{"n_layer": 10, "d_model": 192, "n_head": 9, "n_kv_head": 9, "head_dim": 32, "d_mlp": 768, "vocab_size": 4096, "activation": "gelu", "norm": "rmsnorm", "norm_place": "pre", "norm_eps": 1e-05, "positions": "rope", "rope_base": 1020.0, "rope_fraction": 0.25, "qk_norm": false, "attn_scale": 0.177, "bias": "none", "tie_embeddings": false, "parallel_block": false, "extras": ["gated attention", "an embedding shortcut", "capped logits"], "init": "trunc", "init_std_qkv": 0.0456, "init_std_o": 0.0, "init_std_up": 0.0456, "init_std_down": 0.0, "optimizer": "muon_variant", "lr": 0.00286, "beta1": 0.93, "weight_decay": 0.043, "lr_head": 0.00534, "grad_clip": 0.5, "warmup_steps": 200, "schedule": "cos", "final_lr_fraction": 0.1, "batch_tokens": 16384, "seq_len": 512, "doc_mask": true, "train_tokens": 132000000, "steps": 8057, "dataset": "wikipedia_en"}
Each number is 200 + 30 x the weight over its row's rms, rounded and kept within 0 to 999. Layers, rows and columns count from 0. The size before them is the row's rms in percent of the matrix's.

# layer 4 attention query, 288x192, rms 0.125, rows 160-196, columns 0-191
068,191,195,238,241,186,217,207,207,209,203,214,186,204,160,195,241,255,206,185,165,270,211,180,223,158,201,212,218,182,185,228,219,186,147,220,202,159,187,168,120,205,230,205,214,252,205,154,188,216,223,262,156,221,217,264,173,222,246,200,222,231,195,184,185,138,150,196,206,168,226,187,210,213,178,249,182,219,259,176,213,203,198,194,187,239,197,245,137,217,220,238,216,184,221,241,122,201,205,188,222,164,215,241,188,182,177,222,212,138,208,219,210,207,190,193,220,225,171,149,195,176,233,178,206,214,183,168,239,181,188,185,224,174,181,204,225,214,184,211,191,229,183,184,197,191,191,226,184,194,263,202,242,161,213,181,194,214,238,204,254,228,149,195,186,142,166,230,142,204,194,168,203,216,159,230,167,148,200,200,142,260,195,170,210,266,126,207,235,231,167,196,174
083,177,261,202,217,208,217,177,259,177,171,209,213,230,186,206,151,200,216,182,251,217,190,174,159,205,215,195,213,142,215,214,196,228,221,156,171,182,203,179,179,134,248,237,186,162,98,190,213,174,238,203,179,163,218,192,178,202,219,228,207,183,244,230,197,189,189,236,212,251,204,206,165,181,211,203,203,234,216,198,161,244,181,275,246,192,194,227,197,206,233,177,197,195,137,185,234,177,205,207,180,204,195,182,215,222,225,168,177,193,160,237,225,191,175,229,181,225,191,207,201,215,187,157,150,226,192,211,118,171,200,214,219,233,254,173,177,189,201,199,156,162,166,220,148,201,193,171,184,184,208,225,253,232,236,189,177,227,177,169,180,139,237,208,240,180,213,166,248,149,201,204,183,209,188,238,235,258,283,206,206,211,194,183,220,207,262,180,216,260,164,173,162
075,142,207,157,181,223,204,226,137,207,218,232,225,241,213,214,155,243,228,214,226,141,203,188,208,153,197,160,241,242,234,183,204,218,229,220,202,201,192,153,201,225,205,150,215,246,151,191,158,192,195,207,229,211,175,149,207,210,237,219,186,189,217,233,188,180,212,216,198,265,199,199,199,176,181,225,182,163,158,213,187,249,200,171,148,236,212,203,183,222,174,225,228,229,197,204,232,240,196,162,195,196,180,202,203,188,249,170,188,191,209,195,164,175,234,187,190,226,266,168,239,250,198,174,167,224,203,201,189,245,182,152,255,185,250,198,227,200,202,277,212,206,162,225,194,183,256,229,244,218,175,171,185,243,230,210,172,236,124,239,199,171,244,161,195,171,224,211,186,141,222,230,193,236,213,246,243,195,247,182,205,199,175,198,230,174,227,126,191,251,232,163,215
112,213,221,134,225,230,170,186,278,138,206,180,211,220,192,190,206,132,257,175,203,224,218,198,168,277,186,154,206,161,167,211,180,222,188,201,201,212,190,136,199,238,173,195,205,214,209,174,253,273,261,201,238,186,208,217,259,209,183,198,192,253,242,256,192,205,130,188,234,210,191,220,218,213,249,203,192,213,227,284,257,188,202,187,188,200,183,183,198,174,216,166,245,207,178,209,188,203,151,201,193,217,224,218,206,166,183,217,188,132,226,190,222,162,174,240,212,196,194,202,259,179,195,201,240,225,218,216,246,164,161,195,171,179,224,255,212,172,203,192,191,233,199,205,194,238,198,195,175,162,180,178,222,213,159,202,183,204,220,214,208,196,203,240,163,191,183,221,211,259,209,135,248,237,227,186,169,235,192,220,176,200,194,215,237,251,207,186,164,147,230,228,216
075,214,196,210,216,165,213,191,229,224,207,182,174,266,179,205,236,203,245,179,143,182,198,126,197,187,195,248,155,173,176,240,234,222,143,232,157,237,185,216,147,153,245,188,209,234,179,262,202,182,160,188,141,221,224,212,180,206,225,182,248,171,244,204,189,212,198,195,203,180,212,191,184,200,211,190,173,219,199,203,222,162,205,176,179,205,168,166,198,226,192,198,211,129,233,203,225,200,212,185,234,208,216,164,177,208,182,240,139,206,197,238,199,191,199,240,205,221,214,178,143,170,192,174,173,160,145,167,227,211,239,208,210,137,257,134,226,156,233,207,220,227,212,213,200,213,143,138,206,151,206,206,213,213,203,194,234,152,221,222,257,222,193,216,199,169,157,225,168,199,213,168,171,158,240,210,224,191,233,200,220,257,222,166,224,230,207,116,234,232,240,211,190
083,157,219,160,185,184,204,184,177,174,187,204,243,154,214,220,209,257,138,195,231,241,203,216,239,207,253,203,237,230,215,167,194,196,165,195,105,228,252,226,193,235,189,201,259,210,222,185,204,210,185,166,213,211,215,168,209,205,187,176,211,202,201,208,171,212,186,218,180,175,261,198,187,178,203,254,190,161,192,196,224,171,235,159,240,223,232,238,282,171,203,173,136,185,189,204,176,199,243,256,160,170,224,169,260,225,188,208,233,239,216,147,210,180,242,209,165,200,147,162,217,201,237,239,249,182,181,245,194,182,227,188,171,263,212,226,164,213,179,218,199,172,206,168,117,179,226,241,250,198,222,225,173,213,215,168,245,187,151,214,212,204,200,196,213,192,187,241,198,227,234,192,227,187,204,159,183,232,226,174,168,177,186,175,192,210,164,248,254,185,223,220,190
111,164,225,241,187,119,271,223,127,207,200,201,199,173,176,263,232,263,166,215,203,189,191,193,256,168,227,234,223,233,217,162,220,179,192,191,186,174,213,249,175,193,244,202,211,201,167,234,158,185,132,178,223,230,213,149,126,189,221,201,208,204,166,183,181,157,225,185,203,212,204,160,188,216,179,169,186,221,181,164,159,248,210,157,186,199,228,222,215,229,192,221,167,204,189,219,174,145,205,206,164,136,230,213,202,250,192,194,227,290,206,191,186,234,221,206,198,184,183,166,161,184,219,192,218,153,180,159,172,236,225,215,242,233,227,172,200,231,156,237,208,164,148,228,192,148,197,191,193,166,200,223,178,197,210,179,209,199,193,170,222,215,223,197,182,219,237,225,167,158,166,226,160,201,178,185,219,172,265,231,215,221,202,218,206,170,193,271,236,223,179,221,177
105,155,169,156,230,205,139,165,175,190,167,212,204,200,193,207,148,169,163,233,210,232,223,246,197,214,185,127,189,156,135,237,165,238,215,217,179,230,214,177,163,188,184,228,179,166,159,177,225,139,205,226,186,207,202,261,215,226,182,206,214,193,206,195,248,193,237,266,207,144,209,230,162,176,186,239,209,196,165,218,210,163,213,194,216,161,194,185,171,189,230,192,223,203,173,200,238,221,262,175,236,272,167,225,222,149,144,223,164,185,212,220,207,229,182,198,215,230,165,186,253,193,195,222,169,226,204,197,242,238,232,221,146,167,178,197,204,210,186,170,238,181,231,185,198,239,210,234,170,178,191,178,237,127,241,204,181,190,199,192,201,200,129,152,225,178,172,188,185,208,217,180,217,196,181,230,153,186,186,159,235,243,184,166,201,249,162,170,220,162,154,234,211
108,242,206,166,262,202,145,192,174,207,233,141,168,171,218,175,172,176,209,216,179,207,158,251,168,202,163,209,135,185,166,169,200,211,164,221,220,207,244,204,207,255,265,223,191,159,187,232,183,201,172,211,180,175,188,213,158,147,198,170,225,221,187,165,221,220,210,218,164,190,252,161,231,225,181,155,190,215,190,163,202,167,237,192,196,160,183,158,189,210,220,184,228,176,151,216,193,193,173,223,212,167,171,172,244,164,202,209,280,216,187,111,144,266,153,173,228,151,226,201,220,207,209,213,219,200,206,207,187,160,178,212,194,199,223,178,209,218,195,172,208,187,194,227,148,230,230,180,237,184,139,193,179,156,149,187,190,220,248,161,181,169,173,219,193,163,218,242,120,222,188,183,187,238,188,154,198,184,206,219,216,181,173,164,182,187,190,260,207,208,172,238,200
108,195,282,243,233,228,125,205,178,195,249,251,177,232,180,179,133,149,204,166,183,205,172,180,212,195,258,191,153,165,219,219,254,158,212,155,200,144,184,126,212,199,203,173,203,205,248,227,123,176,195,221,276,182,166,196,194,167,189,183,167,164,201,195,140,252,194,170,188,225,216,215,214,213,239,195,188,218,189,189,207,233,215,187,208,228,194,177,191,221,171,232,169,183,206,190,168,197,179,191,165,185,197,196,209,221,235,236,149,116,163,268,270,182,168,216,163,171,216,241,161,197,220,249,229,225,184,188,206,204,169,197,227,200,190,220,172,167,221,165,184,217,208,197,229,222,198,202,160,168,210,226,192,192,193,209,228,206,222,209,203,196,243,247,144,179,229,194,208,180,189,173,200,200,171,179,211,254,224,229,170,179,233,188,169,169,218,183,184,239,240,191,207
104,211,194,209,226,190,159,168,197,227,251,210,187,230,199,151,200,205,181,207,198,205,209,216,179,190,207,197,222,140,141,170,215,181,214,228,192,190,210,192,138,206,213,157,248,206,193,198,211,213,156,202,207,220,165,170,196,161,203,155,244,119,199,220,204,175,233,263,150,225,159,222,137,204,200,225,172,117,207,252,148,207,207,179,202,214,210,207,183,227,231,231,121,208,215,183,214,230,194,215,234,172,222,196,220,211,167,235,226,201,150,205,296,211,180,148,220,179,186,239,177,193,243,167,130,218,231,199,224,236,250,249,185,190,192,162,234,160,209,215,235,218,236,201,195,178,217,233,184,225,230,233,222,164,180,200,184,208,154,183,238,231,212,196,231,219,225,190,204,209,199,229,203,194,143,224,149,228,175,173,220,128,177,182,212,161,201,248,199,199,223,242,188
103,236,238,214,178,216,170,245,197,159,179,270,202,207,166,265,206,172,252,221,188,175,188,209,236,223,197,209,137,262,200,218,175,182,229,216,233,244,165,193,175,181,217,181,166,199,255,220,164,214,207,216,250,191,202,197,206,209,196,224,187,220,208,203,219,183,215,188,204,230,214,245,181,169,159,175,186,240,184,179,215,215,192,204,219,225,189,222,158,221,146,155,228,188,196,304,232,146,180,174,188,221,165,202,179,204,187,200,169,206,230,189,196,231,204,230,224,207,193,188,210,187,194,199,266,174,237,211,220,162,152,210,233,234,186,186,288,278,273,228,140,215,173,216,236,138,159,179,206,226,206,168,204,224,227,198,226,167,193,206,200,189,197,148,201,223,202,209,209,155,208,151,201,181,185,210,251,163,175,238,192,251,243,258,153,204,219,206,217,193,200,191,228
100,168,160,195,169,203,172,169,197,195,174,190,185,216,250,207,223,272,189,193,206,177,224,207,206,200,176,176,163,229,176,160,178,181,168,229,182,162,209,247,174,164,176,217,205,189,196,166,183,192,177,219,205,183,190,185,238,192,224,192,230,190,215,230,225,136,250,203,216,203,191,226,131,214,135,194,160,213,154,238,166,235,184,217,185,183,196,158,174,213,190,169,190,221,161,205,195,208,170,213,180,261,159,212,203,202,197,238,179,251,166,186,223,222,209,223,183,220,212,202,213,144,227,153,167,237,237,199,271,257,226,283,163,172,241,177,240,177,174,188,222,170,229,228,180,183,197,185,202,223,201,200,149,165,238,210,260,211,184,207,182,231,239,158,207,298,155,194,164,186,195,149,162,204,183,259,196,182,181,207,219,240,206,150,206,232,214,187,180,172,187,129,174
105,143,154,264,230,157,219,158,259,229,146,220,222,232,176,247,169,153,152,207,239,219,231,194,178,180,216,199,172,205,147,188,178,183,135,207,154,224,235,201,152,223,181,199,219,193,192,190,203,215,232,203,195,189,190,247,232,216,208,207,201,217,207,227,242,205,202,251,209,115,242,167,169,176,160,219,212,237,193,203,216,150,153,191,194,185,181,224,180,175,210,178,149,145,189,244,208,199,231,193,176,251,219,204,245,202,181,223,177,221,165,209,269,224,205,194,118,178,173,189,244,203,206,238,136,237,213,185,283,219,226,209,130,219,196,187,195,197,185,215,207,176,240,197,215,222,192,215,215,195,210,150,171,187,249,216,213,168,204,196,150,196,190,223,236,181,189,231,205,189,214,192,165,184,175,206,215,160,171,182,199,193,146,170,186,170,191,224,235,166,161,229,189
102,122,168,179,197,228,230,189,183,260,153,204,247,188,226,204,195,186,232,200,209,239,206,184,178,145,208,153,166,192,169,130,150,189,215,229,159,208,197,208,187,241,195,225,163,193,161,196,219,174,201,240,133,185,207,228,184,235,198,220,217,159,222,177,253,214,189,169,204,191,185,170,183,213,192,190,245,191,192,199,205,246,212,201,251,196,274,202,195,223,225,154,218,223,201,203,233,187,173,208,191,226,228,227,208,134,165,233,194,230,173,185,225,211,160,121,176,185,207,202,225,202,148,243,190,187,235,204,192,256,249,207,217,189,215,177,208,204,136,230,200,99,245,179,205,164,205,191,169,163,200,140,194,170,198,199,224,142,188,147,228,227,198,176,244,229,177,239,168,180,245,200,185,214,211,203,189,201,175,210,231,185,189,239,164,206,230,255,220,246,207,180,189
108,196,190,168,198,233,238,191,229,214,209,209,155,216,148,177,237,223,295,220,171,233,168,131,254,236,164,193,201,234,244,229,206,212,259,240,195,169,194,214,207,258,217,185,147,213,176,222,204,202,171,200,176,240,209,202,166,215,159,172,188,177,182,158,240,248,225,191,226,157,202,292,171,230,202,206,210,138,218,178,198,153,223,208,188,211,226,192,226,165,204,244,201,194,255,197,209,197,173,202,199,229,226,189,132,207,128,227,168,212,202,186,188,238,234,212,219,208,279,191,229,213,213,191,161,170,207,211,205,166,201,233,215,184,177,198,232,204,216,228,177,220,206,135,208,182,216,152,202,229,210,197,235,163,208,184,221,195,176,150,213,247,183,187,191,224,161,243,153,170,249,221,206,191,181,178,187,165,206,163,213,215,192,256,208,180,177,206,200,187,247,176,263
098,156,207,204,198,163,266,175,216,226,203,168,210,197,221,143,207,229,192,205,236,261,189,195,190,169,254,194,240,213,231,130,257,227,203,181,204,159,181,190,230,142,182,212,221,234,224,193,198,238,211,177,154,228,207,181,186,229,185,281,177,160,229,215,181,188,164,197,218,253,181,198,197,188,254,192,196,203,251,224,132,202,200,193,198,217,179,205,195,220,219,166,117,236,224,259,187,231,223,190,188,154,208,176,216,205,221,209,197,152,177,205,238,159,176,173,143,220,228,200,158,181,158,171,174,212,258,212,198,216,209,184,232,183,217,158,144,165,210,225,242,228,207,194,250,203,168,191,201,186,230,216,195,246,190,200,182,228,166,212,168,175,280,219,189,193,202,213,261,151,173,209,197,172,206,219,195,222,213,226,187,166,204,259,218,149,249,218,187,185,183,205,149
109,217,229,200,212,241,227,203,201,204,191,136,147,180,162,197,253,200,283,195,208,212,170,190,248,194,197,184,178,260,218,170,187,167,187,225,245,201,213,175,184,223,212,188,178,152,218,211,146,189,189,214,196,181,170,212,198,201,179,226,223,199,160,193,208,186,172,231,176,174,217,220,176,252,220,201,206,157,224,210,232,230,178,201,131,215,155,160,241,210,187,181,206,217,200,207,193,163,137,203,163,178,165,180,201,228,216,205,185,217,202,159,199,259,216,202,142,198,276,203,200,187,232,188,205,225,216,177,174,179,165,263,211,191,186,181,234,239,196,148,187,227,211,163,194,221,171,133,175,195,227,184,200,213,216,184,226,240,230,230,210,174,210,238,130,248,166,212,131,213,191,232,187,235,251,220,177,184,214,122,245,196,179,188,230,204,203,172,251,183,253,122,229
100,179,170,206,186,175,226,211,195,180,199,214,241,169,221,209,217,249,164,202,217,189,226,184,244,185,256,225,188,222,216,210,266,190,216,203,229,165,163,183,239,192,199,204,192,177,180,243,227,145,188,218,170,191,198,199,214,243,156,236,182,209,223,157,188,253,228,211,183,225,196,236,265,195,215,209,177,191,221,151,206,175,203,237,204,160,222,183,241,202,194,170,203,226,221,181,232,188,188,208,266,167,92,188,114,219,177,176,199,226,187,207,192,213,219,196,214,196,252,211,133,187,179,215,141,168,201,227,197,195,166,230,256,182,235,186,194,217,225,203,227,249,180,240,203,187,193,215,153,263,151,281,256,174,155,191,204,211,187,194,184,155,229,202,192,170,228,188,271,201,149,245,209,189,252,212,219,206,202,228,185,245,187,236,182,221,171,165,193,178,203,163,214
097,205,192,199,263,155,176,226,205,169,240,220,204,144,183,175,201,185,136,176,210,176,206,211,217,177,193,199,184,257,205,222,244,218,221,183,222,203,185,225,216,182,228,185,182,217,185,198,159,151,201,235,177,153,191,202,249,221,178,196,209,169,195,197,159,222,204,169,207,198,165,197,230,164,264,173,184,248,229,171,264,167,218,210,148,190,201,174,242,168,176,227,192,237,197,224,179,202,200,234,197,155,196,211,209,175,182,161,234,192,225,170,133,199,203,200,222,179,169,256,145,245,210,250,219,225,114,212,160,153,190,136,230,222,187,209,203,204,263,167,239,276,179,159,223,160,223,190,238,166,200,171,173,218,177,185,187,237,275,208,197,152,233,191,179,196,198,146,206,178,189,207,186,181,241,196,195,166,275,149,186,201,183,173,171,225,224,189,218,199,188,197,171
101,222,199,253,245,233,169,166,204,169,197,210,182,226,176,188,172,175,149,210,165,195,189,229,263,261,225,183,133,246,183,218,214,179,225,254,226,233,195,174,242,193,215,209,197,160,194,232,205,159,195,265,180,197,188,220,170,180,205,164,224,171,192,201,204,243,231,262,145,167,255,275,216,162,196,210,199,197,141,179,240,215,213,237,213,190,239,181,189,201,233,208,203,138,231,208,207,186,216,226,234,230,196,195,221,195,209,170,242,255,211,160,178,218,189,205,176,197,159,174,192,231,217,180,177,180,135,215,198,241,176,215,193,187,173,219,236,176,239,189,245,240,188,186,168,190,230,175,170,211,183,203,201,195,171,236,225,146,224,205,213,223,177,207,219,181,140,213,160,200,212,228,193,263,174,210,198,163,207,175,212,210,185,177,95,196,232,212,281,206,225,234,204
107,254,192,205,244,262,179,224,197,185,233,263,189,160,230,184,162,188,167,198,196,161,210,176,154,183,185,233,238,153,185,210,209,185,160,205,208,199,208,227,201,222,195,193,237,207,167,239,225,246,207,214,214,196,186,232,183,196,232,175,210,219,219,248,166,245,207,240,159,181,129,171,244,240,178,234,189,187,206,203,191,185,170,216,188,191,151,191,204,172,258,254,173,195,171,140,202,232,197,196,251,202,211,178,175,233,167,212,217,214,193,248,209,202,209,198,291,152,173,193,187,273,230,185,179,181,224,207,208,183,224,172,160,198,189,231,213,184,263,198,189,224,207,217,178,210,245,269,194,232,201,201,224,200,151,164,234,205,196,222,238,219,214,228,250,197,229,160,180,270,201,183,200,137,206,180,166,218,144,210,204,135,159,149,184,210,161,198,193,228,245,232,213
101,211,244,197,162,171,201,179,225,226,191,166,118,203,184,217,203,153,245,257,163,206,181,136,188,183,212,211,224,206,199,222,205,182,254,257,192,204,193,195,161,187,172,162,193,275,218,171,183,180,184,188,284,193,156,162,176,198,149,228,184,211,142,208,163,222,170,176,185,203,233,226,189,235,201,226,216,186,239,181,209,193,224,159,168,180,231,160,172,223,235,221,174,193,223,210,239,202,179,212,186,162,231,137,155,225,163,239,185,219,202,174,181,241,220,170,146,174,263,222,201,223,220,164,214,216,209,211,236,192,240,251,193,213,183,147,217,247,238,231,194,187,181,224,262,201,209,161,223,208,223,183,192,171,161,218,187,192,179,187,218,185,164,242,211,170,237,191,181,115,270,201,243,197,168,186,234,173,215,189,229,204,196,263,202,183,202,213,196,186,224,182,170
107,208,189,197,182,211,170,238,198,239,228,209,187,140,204,270,194,196,183,212,186,229,255,191,152,198,199,183,207,133,141,243,216,232,252,200,240,232,149,162,236,154,194,203,183,202,229,176,223,217,197,216,239,147,159,114,240,204,214,181,195,175,203,185,184,235,181,235,195,205,184,254,232,188,207,222,193,168,166,157,171,174,198,196,186,188,224,212,186,176,186,202,205,206,203,192,204,194,203,190,246,165,237,170,132,240,230,210,210,222,182,194,185,209,184,198,189,190,167,209,201,189,188,205,202,209,178,175,240,217,253,210,149,201,139,186,217,240,263,205,274,194,171,202,220,182,155,162,149,277,189,218,283,221,198,203,167,174,162,192,208,194,152,156,218,186,224,197,210,191,200,250,195,198,155,225,206,175,184,155,267,199,185,158,171,207,257,166,228,213,174,204,188
103,197,204,201,196,208,168,226,204,200,263,223,163,198,159,250,221,204,147,172,176,191,191,207,236,221,188,154,183,266,179,235,231,179,229,190,237,174,160,187,206,178,219,190,182,211,257,171,202,127,200,226,217,168,161,146,259,188,225,169,224,151,217,174,214,245,188,215,188,194,189,270,197,184,224,203,193,187,191,138,196,162,229,216,140,183,213,179,226,149,180,237,177,231,242,191,151,158,189,264,172,187,193,219,207,249,174,170,194,202,205,174,152,219,229,255,177,196,166,196,174,245,273,254,200,207,144,213,235,174,198,211,205,183,173,218,201,206,292,218,175,256,204,181,223,191,202,185,195,226,188,233,233,258,164,198,187,174,247,210,179,154,234,221,234,201,179,194,217,183,148,238,172,173,211,169,220,179,179,194,210,239,183,191,165,212,225,167,206,211,193,184,206
097,182,187,227,186,187,212,190,190,182,218,196,231,227,133,193,239,208,240,251,189,217,219,227,220,257,249,218,202,189,191,174,162,192,237,191,227,231,128,175,231,233,173,205,153,217,214,199,205,187,155,140,216,216,184,179,245,171,196,205,198,224,174,217,170,236,215,195,226,187,188,231,212,201,234,185,196,229,227,163,215,165,218,201,133,213,207,153,280,180,178,181,151,166,238,241,167,85,176,171,198,212,162,190,187,164,186,187,174,219,242,184,120,228,241,237,199,209,229,172,222,244,205,228,194,169,213,251,218,180,164,174,244,210,186,262,196,238,216,210,191,246,162,247,162,209,176,175,187,213,186,183,233,224,218,223,229,170,212,208,207,169,263,183,168,201,211,208,210,201,128,205,186,172,196,220,184,231,181,234,161,201,194,225,170,214,190,158,183,174,187,234,236
107,197,201,250,262,243,252,162,213,199,202,196,192,226,183,168,277,190,174,226,202,204,162,238,216,245,251,202,190,186,189,186,225,157,146,188,185,205,214,202,202,233,196,207,181,153,168,189,167,178,183,182,165,170,230,251,215,198,188,208,181,222,187,247,171,224,158,250,165,195,177,175,156,235,197,182,194,142,233,245,179,226,191,210,160,158,131,175,233,205,204,224,167,173,204,184,200,159,184,247,210,253,170,206,262,200,209,215,222,184,223,191,186,172,236,200,171,184,176,214,177,209,200,218,181,254,172,240,190,240,209,150,268,188,186,242,199,236,184,116,197,203,280,190,201,221,201,197,173,196,236,170,193,187,202,223,217,231,244,234,233,183,210,257,206,195,165,179,240,227,170,223,196,193,232,206,128,258,220,216,173,147,211,176,232,185,183,158,214,236,199,205,192
103,191,234,185,165,191,120,198,215,195,216,179,192,223,182,201,172,211,176,204,194,253,216,287,182,240,206,193,162,179,160,175,140,225,175,220,242,176,229,257,234,211,232,212,202,138,189,234,232,197,182,167,169,168,210,209,244,231,154,169,202,226,226,215,249,194,243,198,184,176,199,202,193,207,173,209,197,256,182,213,219,190,200,160,235,236,167,202,202,199,167,159,176,188,176,225,227,143,153,174,198,197,190,173,201,197,194,252,229,239,221,215,164,217,179,222,214,237,238,213,196,129,201,229,224,174,211,211,165,194,201,162,164,220,162,174,199,238,219,200,246,231,164,172,178,163,230,222,172,228,185,177,213,156,240,171,244,258,209,162,197,186,217,196,217,204,211,177,149,163,152,223,164,220,198,193,159,173,188,275,191,236,235,192,155,209,221,241,213,155,114,208,205
102,191,212,203,245,221,182,160,210,199,198,210,272,165,173,178,260,261,204,162,186,216,255,238,261,169,267,197,175,175,189,190,204,168,173,210,195,197,141,214,163,233,184,154,158,185,218,203,164,204,193,231,209,152,172,239,264,221,182,184,136,209,211,230,202,180,193,171,251,200,200,187,188,215,172,172,211,237,211,189,236,231,167,161,211,207,197,186,223,247,159,162,217,228,227,243,148,204,195,176,216,192,211,215,291,227,202,197,232,216,157,193,261,227,201,196,212,215,191,214,199,190,198,234,208,219,194,188,167,182,148,201,206,266,197,128,224,291,162,118,193,204,233,216,186,176,215,175,200,206,207,210,171,193,216,160,206,203,201,195,225,178,181,152,208,263,215,203,227,195,177,212,186,232,196,208,203,169,231,203,181,184,184,134,198,199,154,159,217,199,171,205,170
115,197,187,140,186,176,238,187,209,221,150,183,149,209,214,243,168,244,189,215,210,146,216,216,182,264,143,193,212,248,188,205,161,232,210,240,240,191,211,170,240,179,185,216,201,203,143,158,185,137,211,201,160,176,220,205,130,211,189,155,224,206,160,166,227,193,260,229,197,176,234,218,204,178,162,189,205,152,188,189,249,184,233,198,217,133,194,190,210,172,197,244,251,259,185,162,238,247,233,201,227,237,167,229,168,188,185,174,241,220,225,170,167,247,178,168,229,215,177,206,198,210,193,176,211,182,175,200,181,205,209,228,175,154,239,202,186,199,173,185,214,220,221,166,187,225,225,208,186,196,189,197,238,173,265,201,207,186,236,171,254,222,158,207,200,217,199,197,167,181,276,192,206,174,209,197,164,139,139,178,209,206,195,236,219,200,192,223,267,173,208,159,267
111,186,187,229,247,194,179,243,217,212,210,191,215,179,213,166,164,188,201,180,208,204,211,222,161,178,193,149,208,203,213,180,178,187,227,243,185,201,180,162,220,196,160,163,188,212,211,245,129,184,197,263,224,199,99,201,239,169,173,159,164,156,206,290,208,291,226,221,212,143,205,193,207,203,202,165,187,230,137,181,198,192,164,158,234,256,220,146,221,186,211,177,150,175,163,271,158,218,235,202,223,233,218,168,179,219,150,216,222,191,209,187,199,209,183,221,189,167,213,200,219,183,212,229,177,204,250,202,218,198,189,198,207,196,214,202,188,179,233,190,213,250,206,202,166,232,242,152,196,129,163,145,226,146,238,204,205,174,213,213,226,192,197,211,140,189,208,211,159,208,185,173,145,185,196,263,175,217,225,188,201,169,179,220,155,200,231,214,237,187,189,197,219
100,227,164,160,249,206,218,222,165,202,218,207,208,204,244,159,225,191,226,191,205,214,221,238,171,131,213,187,219,237,222,153,202,247,173,177,213,251,144,206,199,208,257,240,213,234,216,196,195,222,172,196,151,230,198,159,253,173,222,215,169,169,257,186,224,176,165,184,223,256,157,164,221,129,208,182,198,185,239,259,193,199,205,197,194,202,154,223,201,203,181,184,201,219,197,211,219,228,213,234,215,154,203,215,245,176,213,128,235,183,213,176,198,161,198,178,203,206,186,246,176,170,166,201,154,210,224,201,180,156,202,189,268,183,239,199,203,197,165,252,216,212,197,209,220,172,185,224,225,200,150,203,178,216,179,146,152,227,198,135,215,176,291,167,266,190,171,203,238,233,189,140,171,193,230,165,209,230,209,198,214,193,211,236,188,175,193,279,184,223,197,187,195
056,162,275,153,221,140,244,136,232,206,174,226,164,202,143,165,193,195,204,218,194,281,142,196,170,192,189,213,240,193,232,196,240,258,189,253,177,219,265,169,213,208,187,229,226,227,192,163,247,216,197,194,241,175,171,213,225,225,192,201,233,191,166,198,244,197,204,153,202,189,138,219,179,153,263,208,200,207,211,179,180,160,197,182,160,232,179,195,198,198,223,241,203,201,181,234,149,192,183,203,164,172,168,162,180,162,168,246,180,168,144,179,196,184,153,147,201,192,188,223,249,193,226,232,202,220,159,219,191,222,216,222,227,223,188,200,180,234,176,183,222,194,182,191,189,218,177,190,190,223,188,175,234,241,210,170,177,177,226,195,164,167,218,222,185,169,218,196,236,221,190,165,215,263,218,192,182,247,185,190,150,243,168,161,142,181,202,208,189,189,164,120,211
058,146,177,221,247,246,271,176,204,215,167,239,166,135,215,203,208,212,216,234,169,154,243,207,211,95,221,219,172,141,233,263,193,218,199,208,190,206,184,154,145,212,216,212,202,234,191,221,192,199,213,163,185,178,202,219,245,243,242,221,214,176,152,210,191,221,228,190,252,202,166,186,185,187,144,234,192,172,215,161,194,216,168,252,220,212,230,160,230,202,216,191,195,214,228,149,197,191,194,208,179,231,166,209,184,197,203,187,245,154,184,204,164,208,144,249,227,153,166,231,232,153,208,194,146,197,237,170,158,241,222,229,206,212,200,216,191,174,176,160,191,201,203,202,186,250,153,236,162,265,210,206,213,189,178,230,243,181,230,212,252,179,214,248,191,177,183,205,179,261,203,179,181,228,183,233,175,181,204,224,192,225,236,231,186,219,198,167,237,148,229,203,211
076,226,207,220,179,202,260,171,207,187,161,160,221,184,229,252,225,231,186,222,155,242,265,185,198,163,162,222,176,214,209,236,219,244,215,177,133,200,192,159,185,217,242,225,190,188,227,232,157,150,183,159,234,165,185,216,250,145,198,190,229,208,255,224,226,227,250,192,233,197,156,210,139,197,170,219,205,190,199,175,209,190,178,166,181,209,180,188,208,179,233,196,193,184,190,146,148,208,191,206,197,216,201,266,232,145,172,224,200,195,237,197,189,224,166,178,188,185,124,243,201,262,252,178,167,176,227,171,201,236,254,231,237,211,230,192,209,205,179,194,185,190,196,231,238,220,169,166,177,224,179,206,182,184,150,130,216,182,268,160,203,161,184,205,220,176,151,212,222,220,185,174,209,245,195,172,186,226,193,238,219,205,171,193,240,221,213,247,213,196,177,142,244
098,190,144,209,210,176,280,210,197,205,180,187,139,146,201,232,222,203,181,218,185,235,194,192,191,165,167,260,206,170,239,143,169,177,211,193,229,215,188,233,186,233,199,189,249,235,174,201,204,249,231,180,161,233,150,271,212,167,179,204,172,184,196,211,208,178,197,198,196,234,196,207,177,201,240,193,224,168,197,197,194,245,195,210,237,212,167,165,181,185,211,180,225,213,223,137,198,230,212,200,211,130,216,217,185,173,222,165,185,126,190,220,181,197,171,173,260,219,217,180,174,191,194,198,221,180,234,245,211,204,159,219,170,222,215,227,186,223,191,229,180,157,186,186,134,189,151,172,167,245,162,235,291,266,215,225,199,149,160,187,236,246,205,201,174,182,222,212,146,235,230,214,180,197,189,142,153,172,221,228,248,168,221,242,173,224,210,193,227,159,191,188,186
053,241,268,166,185,213,193,166,206,176,219,210,154,203,256,196,161,221,197,178,158,255,197,134,207,266,221,254,170,205,220,207,204,203,232,177,229,242,205,185,194,250,188,179,192,177,189,237,252,202,193,178,192,255,211,182,186,181,196,184,174,175,216,180,125,245,156,167,223,161,234,220,209,207,230,214,150,194,188,269,181,161,180,135,200,184,157,226,166,194,182,208,156,177,217,159,231,230,204,221,269,202,200,195,224,173,213,177,233,166,196,207,141,177,249,241,190,187,180,185,193,227,235,218,194,237,246,193,187,180,218,124,205,177,172,205,273,177,218,199,190,175,208,229,218,204,182,161,204,223,224,238,222,226,213,202,211,232,191,253,178,180,263,149,209,203,200,208,220,200,187,172,204,172,171,232,265,212,173,243,233,192,209,219,189,142,194,186,180,208,203,236,231